{
  "num_key_value_heads": 3,
  "vocab_size": 8192,
  "bias": "all",
  "lr_head": 0.00768,
  "warmup_steps": 200,
  "max_seq_len": 256
}
Each number is 128 + 32 x the weight over its row's rms, rounded and kept within 0 to 255. Layers, rows and columns count from 0. Numbers have three digits each. The size before them is the row's rms in percent of the matrix's.

# layer 4 attention query, 96x96, rms 0.161, rows 73-95, columns 0-95
095:061097122172119152149140127151154107180166150092063227097102143106080111132120153091141109152158138134184105116079161177141080125186126099162108181129103073132106154171126142159077136143121057125146121107131140142081108115129140086178131144153097107098094122148111131168064152156097115101
105:139103103125155092179126087109094111243074125195135088137135190080135142156126169056164117132119112116124109133109104119113099102137107104150149144174116101099088121087171173130170102172117145095207140127104097167161107168092090143098156158156101156113124151153095147158075119142129106139
109:052060145109092144150131083128131173126120120134126157160123197100112121154085141175132096100111110083082195137101159102126180111130134091121096123129159120134123158073072172153143094123199081158130091137121151117126143182179085140096117093113094085164188109125134107144094159131095185157
116:058105139097117130111134128117185135168126165157093120092079053140095100132113135061119179108114136169144109102086202104175141068088135132122185084153179193178128124177139132113177113114087132142083134158147110133166106145090135144116168119119198147151179117138133117164146148156114151124
105:124138139089197160125123135136063113098141097153160108110088127105083144141060137194130181161124107152130122092098086123172153163094104169161161119120126173171097154116170152062130154098139149168110130175150093153149167126167209096097086134075118155145114118059126090155122150146094142086
119:078079128100144204123114129091155089149092093100136092160133188205051144124151155165118110140174122120107140174092165107107158130103145182172164113138131116141143184085128163157088168128107112144148138130100075141107047119116063100158145134120177121109104138097162097139102121136117156181
112:135115145077146104136141152068139155158125139148172099123162146154114117144093155186134113061104111130150155047179102135105127099150136092169115069080157110133149129098136061192137141110181148118168164143078096130104081133147169173064132106153081124108115143169147120194087144161074119124
102:138164124130067070112108109163088138117159189168109145108117098154106113121140130125099139078165115135160145127129116133132116171110136097108047161177224136105073122114134103116177074169139150104161159117106144167131146116074136122040087110148172178156123168131093125115119145153140184075
087:193136063101122142171173099145166117130120158142139116115158105089121101107169143090165151112184113134094127094157098146145125131110115081118109098135120109040078125165115174132067061143108101113104201085086133152181140117151211132135122129106107148136109091150081089081143126103100097171
136:121172053107201163180143134168149107087175159136117152128117064144145123096128105113136122082133147121152107067123093175133040177132100107107134113123128174142168094113131144122137146127208087104140157104117085125146148164093190149157097101113149137073095117165106150073172136112107117090
118:125193124145120141123180116129204123119134085146142116163077170155123153109135034112138097089106111083131133087188082163124145141128127161081148122089090122142076089153100194150120099083100100105131192128157115111137120125166158108159090097134126152138102150102109162145154145195203130087
133:113110156141086109119200124104139101171111202155133064134060131122125116058136100080150149171167078094159137185088155137144086112073108133127081147112151101076152110162100129160124131140105149172186178138139119101141130142100120132157153145184112113088163148103128111154106058112091176158
110:166097119093134128109101109144104141110120132099161158083113131146132155160150055112139124111128098110158149179113143158093127142098138153119151209123059181127113125102133149065213112096143174164121106122142115155042092167099150169079112135162137117197079119147198086102137122156119129164
103:116110188158137069136119139193124160188109127172149073140143100125170121151105114128149131191137075187158166079142095112208116138101131154117096121138121066125133112089095118114144150120134096123113076126144125125177127123104093164113067213144094094125133163080144072163149164095136157158
125:167132168060066183130090103115109148128052166119144147110119128091136150151141054129162107158141108107057152164159186122174133114152087147133077129139168130121145172106163146134175114070153157179175056152099127112099163125094127118137100126133143068142138105175140099110120151127070130156
099:140117114082037121149171101128122125094133130119172050141115119120166125142183137082176077143120126105061125139107164118132123097109134086148112130126135126143078162129140180097141192123127143150134136180123100087123104206062074151162122182082093114108147167150115098144106116118056164112
112:123135135116115173126093118155074162108096132108151083181160135133146137168159142062197159105120129146067126187126158175084141082119127135169043141069126140087145142107160119187161134138090124178137066095092142149105133143202114110184155077113064135173126143132119123143134136126121137119
107:109170157164152151084162191103114104173089065182123092063130151139125119074153110155130108074108082092090145136086120144099136110141145172146143106081082131145188171100138154118154169117111133100186182177188167128130162105077149088124139135104178079147113125116116148174086126153138112146
102:150109129176153101081163109102160136105130187103115188157163157120106129077114118109075143119107118122120041092097087166168153149101100083142104108109094111178177122163165185123126120099139144143157161068114083123184120086186160115068143099117172089158153121121111106163159092106091142165
101:187135142099156112083083212110138102134138129132123135125113098147134159137119168099050140181141166117158123127106082129184086089099083110114099162124165158158175153133138120119101156071089152160039137145137113111178109106087151190129081159153160077149126120125113093114107096150115099192
116:109133090092128133177103168083168123129136062128146086174071111139141122189084078136133149081107165157148097068076093171144077142097131123109160104139134104124063124187104154105148197141116140106133158148139094112099121134098116130155142176151110142065162107162110075143151143147108116210
113:129116118073089179114145098119115196103012134130062107111115122140146119153186179108150152146190109162124160157157159097097110119078114167150118117174140125141135128106092138128123140163068145134209149136142131186136099103122130136073155126135122058141163116138156120111153080160081147123
113:118147069163132122149161154100105121126220152147128138110149129101138112087119125147099177103103115155142076182137141193113091185177135053175092111124128123103067107126091126168084065133110158147109089137163117106171105127114153059146090115112165175109107145180139136107073113161123145168
# layer 4 attention key, 96x96, rms 0.164, rows 73-95, columns 0-95
095:100161065127157125121122103102078158092123076131161207117146125141081193161215138105112139110156139144133052112101116064120146109110127195124144150105152146178077118078109116157094112195114106136099166154135110194078145098136115156115110148132124139138146109161139138117096186097136101156
093:155130099124180081145099154122108147150111180080084097117094149131122174151140169132085127130115156187111126175105149100194105154118102120078040119108128147185172138110036108104132148160118106158141113119141069151115144191145162068131065146126136101105203121108109103114149109139116122110
112:153139114180086088123156073114135172113151105132156124159122136106100109175088115109158129111110091120088104113141143119140102070111147118139134115142163132172130075081113111151079113153127188071146114121097121158222116145112120087237113149123159059103149184153096099106152085161177135147
107:120153168145167106119150148092107096067160087084088136135076079155038160095088078119140191159099112114163139099155143133151136161135112142132178166186124143111153126118075158147143120140074157141084161134188175109125141126122113158108161169141070156134081148179170101155154103087092114135
112:159101157093112212160139109116111113154130084111161079132055171081130102125084073153136158109136087141133170101129129128132133189102086149089172099122127159088133135080130151148129162138089136132129171146065126135084064144117169078176140142151165173133091128117142111174150148126158040113
113:106140095163078110155131107126166114178114120118059136134136143133090110112115032147100141093141178107137123136108073201151125096123140096119116100098093149126117115134147118126119058176107164133150173051136112165134115137148215191112100118167159133109191134121139124123114088100140168196
112:129110062203140178179167105098140144127175087109086060132117206073143131179154133190147149141170143134116102160112108166117154182135101174132109122127175123108085110110172094151152087136120137093145084107138147105111143160068113111112107078130108088111088148094124071097132111149150152172
100:169174161195134147121083139103088116133157185109119191097097115143053160175086170140186165105142080143158184129154183096142165114158152120138131106134109088137131130167152139103146165088120087132113128089159137067122142076141117106113045068135160152094120133128129159148122083115168108098
092:134174151052103146107135104103124118073152144147140119115147165170135143091147111084143111150097110216154144135048141121116100135122180099131124125122154143137140207077126138099144085094152132120135216148145104101159148096093156122096141150137176118113161108156112124076144171096087154219
130:177109195089152116108130132115118105155155088177163099125154171110133122153132177118117081111168116151091114114102130119140154159086112120121144150091118154130120123123097134073136170080135096151088100139167202106114153144071124194070135144092176062150151091091117125190068151090128148207
132:165128141120103121163150074137130123149116113187142100133091122061113106127128138138066126138096073119134155102170110132108158076162072152109079155102169175128120152129130159093195148089141140122139194127081184102112171124161128180149149182110142136210050103090109155129121144107142076137
136:143153140133131012080095126114156130137084104102130149139125184141112204122139077126174146143059137079125129190150111169119085114187111102131094144117151113182123143146106028105128063165101174179145106138167140125135115135121141137133122112105135157146153098175145139148112115122096089128
122:162109151134177128132147101152159112149120171121118141128156122080089119157078093122126083103115138067133174091086154094147118103190174099113114091168143156136161073142108144168090138093184131146067114114047091139123126095194157128146135071131143188164110145087137178122130093146205119112
111:109119133160208149137110097132179153107132183146142073091055148142141152170093071180151176167160108155128146151081142146093106120133090099186134090105136138152109127125080071165158167109115086125114168129100100162180085149158065077120106148105116092128141130157111131069132191142139124136
129:171164175095130161107147118141094104122097130137134159144164147121118118138116098092188078066154124104166128111103169093133061146155104134178133158109137127134143069141091101156147143142162163011111101096122127140142111164131164104140148094118150146140180209122098155090155095096184098072
105:188147095107109076090148152130171113133135155117107126112164142117105170093101146133157145142057189119099120122102118182139110153104121120184127157083153161178113141141065063120136099164113131091110181172119150147162055098096143091152069087154161145134196131117172140108159068121103167144
112:161156135099100151130154179148148135129118129173160148157176167124133124120145118085112137103120127097113150061092044133144093106147179172094114114138174108117114158187135151115137087133177176125148107149081164087137019124138158108155120071115080094139157177166137142065164094121129137172
101:089127061186125115121096117198153049185106090106158117114100139104197139095084118189101130104123105087136149146191104168098082161151130147089111115115182173142113102129105160121172170148143138098104093090183130114091118085101125093158138119125153145156084081156134110178112092108110133105
107:138132128122080150140118148133089135086122141109199116220132141098162057138195130157132099160145148164135117132169138141128214123116049165088140122123100131125058081103128123094138122116123128098137150069078079111134142098073116098089172149151161149166145137172163069134146127124125161132
099:142132104111193144131051192073161154116127060082068090168091137130130134095121097189143089155182150100164120180142145149188094161148106108134144116074173176130168117139187115097148173123148075155103132109090133150137116154088125165124135100135135157096115134135164147135090103086081128126
108:154101149139136131062148120104109193178091077143086100089078039138103101099146113135103121187107125196121105125131126126199087164165092132154146124091134131165120136101094069161148142128155140146106158108143146130104132169146142093108100144080117150170158086116187128165158147099088160194
104:110145167177120086145134116158128122131081150179114151140154158107141128106112121079149138117131114140195194130070099154120043133212157118135146090228120153138148105112070101202087084118083142087121096129143096092174156149097115105132126094174118117145153129163147128086142126111148104114
121:165172120088162175078162114165114110115191102144149144144120101118175144106166096084097181177102131143117126164153084114115139143133176143150114156107058147095101095128174109096154083139097078114120097138150068116075078092160171070142141091088179156155112112135105148160091106148126117198
# layer 4 attention value, 96x96, rms 0.141, rows 64-95, columns 0-95
078:065112125124145065106148129161167108153135163189155150132095118153163122152107069122139089097106096073183173067108149131110128076193101119155131179158154104135178136132070130109146116094093134056161115145105140166150140175180103106123100120130097149126162149154119103162107059160144092079
066:158090109098118075096073093101103138175095141159130121091163133133171146158159134103164103183107190123130122093185153137217128115141127096119103133078127114123131123095092134096151121108172200140105176069123060119109127132120164165110165109107158097110139155222083149155130110104156102109
077:109147129163167129181141092164145105120162175096090130159094132111101140132087116100114131174117205056121111146144085164163088107121120141068123092174193108073076085169088112104132079157114172112120115088121118131135091135139149091161153174123115108164134131218109123153111081183112122106
078:124191102198124114106160145103129103160110148155079198130124128159167115051134126091078123157096120115131133064199132078164216165059106123130142163116158108108141152127128199134123112144165128128142151139130122156127120137118117107078101151121134129059077180095157111158100139153093135109
071:167121174117126094118059205077171122086104093142156108145134153154111148139174135139096165104094114141157149146150112212158091149103112155118144127125112081113180138112180115126099195047145127122078137139161100120099133132105161183167096084113150104140182103071116145096161132079156128134
070:083141140106127132163091140109091077164122119148077116139137134073124150097149109098179115085147069125206131141065152155114098116145156164123176088125150143138156119217108095110087116137078139143194129132096091143141128183161133114139127085106187080163105151124078082169090115148158084106
083:134177125171105131086119120090127100105093136065107141154130138099157146102109138132220119144148138142093145111174120178122166100134146225147118132100144094155093109142135127156161114071118116108103160102144093131139184129100098158212122140082167091051091136162081154090120166109135074142
070:091071149093106192156191075166129176156141130118129069158066094146104151143177126138109120151112116110100135144126100154137106079106118128148170121191094079174069125151140150086162155095147096115157115118126173099134159128083112145146133141062174126140153132167080194128085091189119150125
065:133094071144141145111101090179118109143114105121134103096073138116219136153150093132125117121166100183128099091158117152113144076125118161106163143112143191122172166086068171101149119191178174125168125110078091114082085159106151143134102143094136055092096109125138102134095105144155164186
076:147099194158181176115124090134125128109154168128075151101120083097133140113152109078113120179138144126117186171108163117080098101143169122175150127073141129108086141144058088159130145124142166116180159109063126109164167162167128075117141202126123187094151112120110147073119071093155113133
083:165127150151113080118138116072113126094179152155127139091098117146162148140191114119083186122113150127182101042194082109125179167090115114122176110091090127092152113128155131115117177105166098112164191118161127156119118097066095068056103091128171107141129120115143149169151155133107127099
079:154177126181117157117143096070101174083130167180091077133160161113119115147115135160096156081162155139143108128136147079090150146111156088153198115112113175108101167142172123089129157177133093133096076132180144128092079110124115070096120105150171165146132092070152149119165159128054168155
070:111111190099069102143142170079107137141070165155080161175117117131136175083140133095141153161100086141109137095170131156200113111124045120117109078129148117114147189094125106085157121089091156143154106062164149138095146112078161123123140135112181130123125107118113044155140157095098090150
070:151069175141097117132163191050136137110189187132139146108111132101155118134128131128136169093104113136101151118129099107103116133170103161073080184141111102092144161201120106162128141148135080151172112157176147080110081120136202110117102060132117143118137135188143074117113171149140096076
074:144149127139162128132165050089144171069153164178168122132143106116123096111187167136173109089136124177157140095108129149159140151176107091119145121093132126154154046098145102115082086124116128105141165108125204174093102093194128111095125164203084112094105127141193107094136137141153133101
070:092117146070124137115113120142143110170113102131169141163174027099145143110187105145084132174135189153153131122121108167123164124108137122193101180061121113154070158099141154065158148084147137144142155122117097139187135087071122148116127121134094072139105084133083185151118152093120173135
064:110116154159107144143126123053119037086157140155132165135115105165161146082131175099123156099109073174141151155115103107132114101141132096082084093141117153145166092117107136088142151157130159199102054118152085121099091137180175118183125103178155139126125168116154134058111126173111070146
077:100125185160133103151128099116085094114185199141172149119149136135113166151079090118150090098137090134126189136132137132132101092251072090134107095148130104153139064151109086179086082156129107158120123109111119101150139191108116137154111113140088143156140111178104128144164102093181140099
083:117143139117125135107163172105135161161114143144091152157148118103111126161090155134112105124098187150151181087148201092146128095131058174120086146163061111140141120140177168150112071132166143120108176047136159100031113141073180123111145163138125094091107147113165089138097110106121143088
068:108137170132116119144106132096200152070160178139164101168093193180110131114076095165061090134094152174129141143160089142095147154140093093098131162187133103127113109195105168104121156133073128121137105144134140136181105164142116144128128096142080191108128131171158149069138075097109178110
079:133141191120101141159105120094112108103113155142145102069129152114078101115179078099134098104158120137188170077141153112076144205143104126184162069133137123160157127146159163141138136135122120119120127190114129109091178102038052111115123120098124143122103108098098207139118154089153073134
082:150116160151104076158093166121131134106183073119120158110170156128138139184061107181142133210113163095169069104130129126073129116162146102095099148152148126136115126133144194101080112158111125111194149138175152150044133125094088131111179124166081141108109143125169165114122143146107147069
079:062135127095092147162123168120121133128149098112127110109091181086154090144093134133130099204094039144123112106084104147190113111143149121116116118143151116134098200168145134072126105127171104102211128094104191101125114150159167153137142137152096121107085062114131142083094108163063150114
068:142154094194101073104163136151162078149128117149160105175136161164149105134141063151130104107154125117122048128138108165143077163125080155100118110072128067101088050143173116181139135082102107133094111151086072143161122106118149151138077125116146187138161097120106171124136114128168124066
074:119111121178166177126123122090146145127110073191135088137196151084115110121119127143089109144104119126124105178071122078122123131107130089151135136109149132136120110079136151130070119134124193162169109173135132069056076137169154127182132142172184145170102166192112101053110093171115117139
070:221106088138121139126116156152165170132122093113097109117133161173110122098151119144135112127166070096157100126087100100144146099152206118099141138085188110087114145167144081134116088105060102114148127132131145081148126183183119183130085144105178135179137122145143178079081127158099130195
067:159142173146146105126068087087133153140110142113196132124165126141120130100132142112127133156098120186126125111124174161152104126148143108148142126080111096105142167179139094095094108168109057146161125202075185136180132139120082177129080103127128111147050066129092143124169108038097148122
075:095161110168167142149094061133140099128103099078083068112126183096146116209136108091159179104142165142080127111132191104089116091152138137132154104160157088060141143141090148110167133109194107123105093134142092165101126094137142117075136090082101152146146133152112199179169151135138136155
070:139161168126208095131082168115117155134117113040085126121149124155117159078147123094134140155149115107123125101107073093128140168117126076111151100129188106087089114115113117177106144095114114147163155077168122085104170119111090162123171169110114100128091094213115167099144154138100141217
060:122184130094124137102136126151151117099163137116116116148134094133126106114075126158093086110145196087147117099087100049071186174159191142066114160113161125173116135182143140107135086124123122071099114112134154152100141134098121118074160176100119132148202102070146148210141151123136125083
071:162172099059146164147116093116098125100128075091151130162133140160142074072137130123119097066190163155133128122119130124105125151157208109117095147092047118166062137163101178119148146082153094168136136121120111114103099118075170141100103140083172164160151080120140164160098179112110151152
076:121144123101100160179110142066148053116158145118097112116100128129153195097141118149098152137132160167149155175158103091118177091128164100113115120085141101127124133128172069121110079162201134183112121139124099148118118180074179152117155131117121071187100063082088108116171154124084164089
# layer 4 attention output (transposed), 96x96, rms 0.506, rows 64-95, columns 0-95
073:099127115170124109143145197162120126072172138153160102143121102162147095118141136168120115158139106144195083126069096174087041099140149106066160129137158091149126101108151108152139109129168191083183156123169097123177096113102139148151121108126071106069103053123164162130113133174139113130
070:143150077110148118111089093172151115143084123162171166114185121085162137130098146091141158144110133165144138129174085122103162128195162153169163129096157133187080193100096159078112120071191131096103110079143103113094102113176118089074184119128121126116075128150133183097108145116141068119
080:199166161165114106143135189079144112170185117103125170113120110117130126133132100121106145156093141141173112089175184153173079097141140106133137056091139129150161127091111109146072103138157165124117184099153108129150159131150120044117167142138171143092090063102097108096108186068103118105
063:161138166138142111128134111085082152184062180203138120103126175081105163103169165052153118120154102074160097150074122102066125127129157100055151099137110100138182117147124136141175084147095121149175113111110180113145184139132097113080152113123174104138103143112135171118103109150119145172
076:109142114169127180093137189179157164110127107155096093125191165191168036069137131131094144174120080162092167176079073118114155096132093121089163115120155103126107158143113118164097134085133100120088091108152120110074091125126160143167121186116109128137195157125153113105111112134162117115
076:124129081146125073128148155163131158050190200109143054151139113124140069109151145155152098115095110105141126084140070176161103121148164121146148099146148132131122125153158107159088136064170137097181154187072136143169103152127078081137092142111095146129062104157109095151125169152144168121
073:130161102150143098150062124022151108132057125075112148129116133124134108086129144095119229155168115062144115185178081169128117134145113133165154124127109116165142151159148093081098110140107143167139151132180108107097134128134171143127138116099098141162107124139146081073164136178150072145
063:153119164188133170181120150092177125199080124111160072130089070173161116105118093117106094174107092104127132128153148102162136145166148193092149104124157104129153129090089120092093122154114148134216050181140109134129126080119168079145153117099111134121179080115115110099111113111173129142
076:110054099111109135126138086132128133168143160127156097171155173123120185157082107082085145156126113117101086112158101162117152145177066148161146069207150139140175097155139164082141132086133107144125088163105103106149128138165122120112126109057181092183083143102117208139082097117147146114
086:161102081147175159147096140100192105099183103137104109158090105123102177188179152174066089110135146126129156132140117159069125122158092143135169060154144122167093108099140123139104105144141115108151197063151112082140144090178085106130162110139104129119114115147096130147124137169173036149
078:140104118131117154124148081149088175140076094183129124121173089114145108139152186110163151159105083154067157169061123060103131109172166084064179130132160104111118164143111115107158102131109121091204134154069155122131104157132135102144097164082180110117177174160154144146104121102080107145
071:151139171158141127142151065091131151130071125099098124096118135097099110161143140083146096092121096145141136072153212029137143133145083129147118137129161071115139097183149135097174144145100085148148133146138157172090123131087109095088168093131133150133139207159149093199166098127139157085
080:117179128175130110108131080157169142114140147164123104177165161163141075091149104104121093125123131122121135094133153103089159158126137153059106079113125097199103094173135112100179119068091149130095054128193118181101100197114098121113172096119136147130176168124164115121130118105136181062
073:056076100115117203137157111150128135099139120125155117144156125170135063139125076126122143146035151189063093129156158093104153158108142132121164125176085150112114122115155146116181142099182143116139136125107082132158183080104197145082087155108137120100193132137096087136149098116136150160
074:140102115117133096137103134085151066074089081144104148116162083120073172171118144158120110114112130188215164100078121105133137093137191085143125151064151143125114148103116163113124138174152135122156211140138185161094179120101128125173129115175117128105137140119177076141156087126090078108
069:120137121121106105092093113184113087169110133123147143114136105071154135125104109158169121144157166059086182222133088161101138130140141137146025169107161094099098184078111121099126138151091189094146130137113113167163146158194136124087114141146097064134153142124124149118107176101159122139
068:134161155151141111126058108124076086049120128134151184084148093106140081058151112054118166159127110142182151129134114118154110150118123083118152116141099163087133080183109174121121120088130143149073155146142166148122187109162166088134110112130090140162153201179158096108168121127172121111
072:144120087122183148149173177211112119144157081147150169168156059161129125122107123183099147090120124177104089044122158118128143125144129095059123134105136135086158117191119119142124112143177100065067164119103132101153162118143183164141083149097103166070118117111125134108154117114134085130
080:174085097079082128172143103155126139153127107184149174123129187108145149080109107150140109150079113180125125111096119143169167120114161207101074098080099174182122142165092144132072175150151052133153147118149167113102148123124092090178133141137148166143115096110111096133095091169071101108
064:132124170186121194178172140129136054130124123126090114153145109174130076094155090109081160104110134097162091112079158084134097153125121078144140086167113103082185115092083155129142143168142143129152098098147122134106202097089161111139140117169134149079192127112083115160198133097168107143
077:144102094104147129150114086115136175086146145088083134177170123148100119129138161114157104093183119137097154112102105131090165095126145152112146163154155159095123125209158086155147107184090091122142082104099160092173059147115078146183128108120120153067093144120124096146144075186166111207
082:151126157111094124167152088131156166182116083163085156161158175057155162130125168122196138127101143166136092155057120121149067168067121076139130144149132163106075130156136177091093153185088147098163105123101142106116112105128182132149149156155151096102118112113116144081107135102051123096
070:116149126161076119143185158148157116161158160110088109129089160083094141153134060133126159094148160175141127144122131122210110158078112135127126107137122104142128087246113115115137122115128144143139138112078170148078146099142132058107133106139157078124140108032112114161114158178143151078
069:127111041165091117126162200128107128186106105170139169088134108082125093160123162128160174101185114105131157111133127132130168064138114134176137146151146066159180093151129086148115093149091150091073142143116112124158073136108166110110096166171130140150104146106118164046085160109119103168
069:198155105163155127139153172103110118102096144128113098087174198091092119173150165124099094122121159107123093088135086113156118188160140071137144119165152148138085117060105140163074168124144153071128170148129122119146140111130113107048152121153153122118116090169116084108067119098211155152
065:101145154163137150160151146121140120096084129083044089138050144122113125125164081140106200163148149077158119167137132129119115147164158141148215174143146088076051102104114159146127143102142110105143129139173105142147129062081171084107069159145130133143069133102150133099127141141120162160
075:139149085160102155159128113156123087104128103095098072189112081146118086126141124213163148117129151105111119127137127121170111120144155078111084117135193110108176200106108087114142159171171092142128126160089131193106131119134098109123113074177152095095174111087114083159224145115103139135
067:108112141162085116140110119046074160081141054075143135184100116156168103108098156132126149201129188157142084146173147107120086139192079092092134121133163142151177162172085129095157134153163110120164150132162128116136075127113103090147182145109099110135100122173146138121160116134074115087
068:144181151119195130153103139113120092118146134066035132129143192128115160107159155135131192090202144099082124181112115151077122168177109055094130168116111123072083140163083127200155129147115135102128140122121117126147113161164127142113145130098168113081101134128130128052123137098108124146
052:128072233090126134071144093114148113112144103117139162142116116073127151142103127122215112133098123107156126134067169093129121123115134111138046224099101119098164119121152111126169162212111175114153109100151157152160121126141166088149133123124133143115073129081153144139122106109133175106
070:113064134063083112085122096184112094089082147129170126138097115118109117125107123163167108104139151085059100159156164127147164163138124142169047157121144137085178124101119147154162165135115174148138095123110124170198118106146123056078112116154170125135149113144144088120156102118185164194
081:190160114182172099055154125194118103134161139140129111101178096135085112120137125140136144176136151101065090150150140078106144155092119098106117143141112126101184147168108115126115158109145120091054112130050167104172185137127138115104061179097161087145130162092120168141117127092147179104
# layer 4 MLP up, 384x96, rms 0.201, rows 0-17, columns 0-95
097:164097089082132168103178178187094103110131119117142108109094127177170098129184116123098133081192147120078165190116105116163138087166110105098164086138073164101083123142121143178110182157108121114092125143193082153102165140177124155107105112152142148132113110139107113088142104151077113199
104:119146153130143166128117151136130088147169182096159113070092110109112078196057118096105169142176086131146124173108129122126168141123149155144173040162132143153151130178092082102187159112129103099131160102168162153119104062125124107083085152137109179120152101090122147097106111182094172154
094:106149125100093141098095168107087161205157123143093120156126194107092076151101119142118150126116138102151087209139162134088123124154156132174125111164101166197133079100172114122173156125078111149144160098177134135165176150100122115057136122141124097133168055104072104157131137146139090171
113:106132112164130175126104155101175096152168096121102064141114168141115126143132144177034073152150128145135122140108147118138113155115136140123120162098151094176143105107096114169206136130169141187155156208079124164140091094121078159148101089142100052086093104179129152088121162141092127121
097:148152120112180155135107125142153134132113069119149101128139119166142140098069161122136144138159057081114143137140133185080125152217173125197100135100122123157139113143099115200072121103087095151148159174141182119119058115167127089168141113085158068099089135151167132102089143113157089152
099:055142139176082165138152126139104122124073157102094069160072145133131088131104141113097162219104133140069114153097144108165099142178164086184094094175108112196136122121179122151146159089093134091109139119142138135057123143116087144167086149131139139145175100148083156156130157142154137090
101:129124179099136131110121164144095132083115079116092139127119109159192098134170165104124134119141114120182098110152138141140130117127193125116117113103099110118138156142128138124197166129132184113194127176104082148115164136110131059107148139119107119129093209133159033108090132042147100049
103:097092094092132093089151103144144120070152132121121089098066119117135117135160120159183175147143124100126112090116136184168123165157165200145078158082094131157132118136127077110118201083080186108101128141157136123126124104125142083169081131175157112183096109179100044138122126104157138166
107:122109134094120069195123141100088103067124123087081118143161145191126138100141134088131155129074143054186155104123109149152100128117124077169137135105102091170167156119142162164085137065145138154148119149138155126079133170108107139110119213172102156123071086136177075128099161127126164099
096:133123102121149157071108078096166136161095119166158135140093156089065153202085099163113088113128114185117130133158109138092153148114167153174156126155132062126151127172130129126161147143166143118173195148040127105134084187144119138155129161060149130062119134150133113083101149118074142124
091:089145113120112138079129130055125073185127149155126212114155148156111130167142146140133106137124210124094094159162153112142071157132119136138056061159114101128075110134148140094149169081095107084162171151137172102128143130126151130165115144158191099121173109109072151112142141128141070078
091:144135108151194115162178138121138087123099124167093156172152157112094058115117138149068136106150162148123136113130153092142019144126086169092083115130128089151040164154136126114169128089139129183112136149133114153150112115148216125171110118129118112117194120180109135103138157090085119120
105:120154119143108100154154136134141116117155061142057139168203201137114140128137090129100180157134146161049094113093178153130084142109100081110109150133165103117138090185111135143091150130130090132121134106134127144145081151118098195139121111089200145108062177114107165107166075134150171101
099:109141100156151078144175117110092095124148092103093148131114109152233099108116183099100145129077122161089164123166123118169110108102143107080093151151101190120094106120126103155098097123105147202091147110115108200144102163124094118101166086113075146139136129129134042104144151187171150130
093:147119148140131144122092141119110139129170164183092134056149092142121108075100113101117180093103123187086126132148065124150112147129121103169117159137155155146175128150119196131056083110163100144051157143148126138124164183144137138080099118158090044194141097170149151133087097125152095137
098:080067131169182155131165134137060082065164107152130104145141118110139129138071063115148094147125116134095155169113160104180130121087103115104125105155143082136183116159130158113105063126160185117161187083099099165061129170137150144103174125139083096115157134105130147130147098152161193124
107:127126101136107128190111149139118136096163070079108124131134136141093135123129134147114128119109184175123150184106121095076180135068118137196119167122131104151077167129140158133170097106176131117140142122215140176142113117123118119069112099162112152107057100194128137126155081031149165108
105:129083109151101143189109142142158102138163104143120109092100131151109119156138122102154170080149148136097105119116155054073139119103168129056133087081130141147120152155133088090136175178076169154107130116170084211183137115158135175181114091089121124128087113173048108161094155094133131131
# layer 4 MLP down (transposed), 384x96, rms 0.0962, rows 0-16, columns 0-95
094:126171142086074088079092120118154117112136139157144110198149149101168142146083140100143176133049133144104107121109146101129156131140098147074137088133113128160136120095162138165093104135207144109163158103120192110129049102134135168099133126090124134186131138122073151204142113166073091079
118:175061184099111080163049169121130139125106173144133115110156102089165114172099092116155128174108101115106138090131126186164110141119119164131170046204072180147104103121083122144133137117124167079139117114120120136163109132127115133094120178148125161156170120172157069107135124086106142183
085:166158088112086125103145103130127147126150092131108165148171160095119075130187125184175131129142153170150124109109135106178136138129160109140172150088143138127103092115132059129122159152075071168131110082104103169184221161096114119112117117144156077073129191168142103077095097085106154091
102:113143179115130158143098177121104080165121099100132159099159167049124095155135107125139089130107140099142155120181153073173142139128142130114165145169099136096139083091141098147177137082120179107126176137144152127118118109130065093107111144119163180124139085210072145030167097148157155145
089:129118125149114106158156162154161136085137147148120105127115108125213133140089139091115159112093112049100110141101129099089150083031149136082088087227139111079119135149169180143147125146165194076166106130173121141137129122125084141070140083146109088151143146109128086137126115152095131151
097:153183117147125125081159128164144108175155209158101151098113098090081117051066168162120039107176135101186115119146169084160115169078089162121137119142061118093097120157144174166113107165121146157118126145129083100189080170123140103131147124131150157112126120130141126112109152114094137129
099:097118158125118101137107108101111115160055124177148140129184154111139134103141195141128111077147144124104121184131131079124119085116147117131167136119194111110070118114142101129139209144158157110118145034106133132119125071211121080171138144095167132094118058125115181125109170132107180120
096:117150124171084097123098101168131114171141117106157124138127147056113180152122132118112113099126178103140111162141116142060129125128109145156158146135107089126175123116080154109150130133135114171091167124205183194153127144187019088114113104167097107137099163098135133158147056197115123115
106:120113140119038119029170134092127170121151079127156174145144091117168115130152127157140079159101164122113116134110147087136135166076110140147093104086133167169148077107186142179188064127123104106122164102137085065125135109189155178098138131100150160114131130104138186117135117115140160102
099:120079138170151111084093142175091162149090084124106095167127144148147191131082099106206128160102099128098126134143099115101165150145156136151139118100100134130170114137122107158112066120130064097164119154135147163105158045151129173097125108131198154105129114118111133200168043161118086130
088:093146186165087090146193113149169095155181106125162122136145123147096134067148107091147127160126098167135182135084089120127111064139107169086160076093089157167110172132106102136118173103145142135142094096147110133176100147198074148134112102183174128101144124111089123133166112082116056154
085:172154146141100173155188108082192154060108175128130092099117165106104151096095100074167124165181129131159159149163169068097184178108115124077091134134172099113166193146135095098114121187103146114124087140100105066112105137149124141162118117143111180092156150112133152109093134117147081137
092:142135159156080074117078075121122139117066113175168106088127095176130144168169027111100102116116084168164133146143109117183117204113185095123166086103133134190114127103124133121142137133139150139158161102085134157094183128116082108103144101151094090155135132063160150101109146140147113167
092:124119170122101115088096116092158141103067118164156127079144195098166156157092114197079134186114140099131113098136073162089144192100173136149124112130081108147134085112161151181089126164133157125139084141122149128161136131131119107143082038109200161090157118101163179153130134119129085149
090:136173059144135097103154169074185078088100145094155118178135154140163134113106170133167113037178088112132088111111206141136122147148141122137139192105129143123156121075179108112176172105094127162142140103142132171114093106102161172143171174108108078067116119119114099106091119136117109116
107:199110141138174115204142086055104106108108158212108081086132112122096133077148159138106164122147130115108112157176124126153159179137148121111138107129089132101102085171114082099055129118116173122123135117102163095110067134132186137151155130110114117129096198117151107106162161129121181183
108:146104149047158101088115136156106168133108131134158151149134096122134164142119176153123102113088142125152129123096105197130096105115153182183131103120127170137143128153112155042171099159135117136120144142071130189095153133137144059136110146082149132143084044125148129218138115072181159128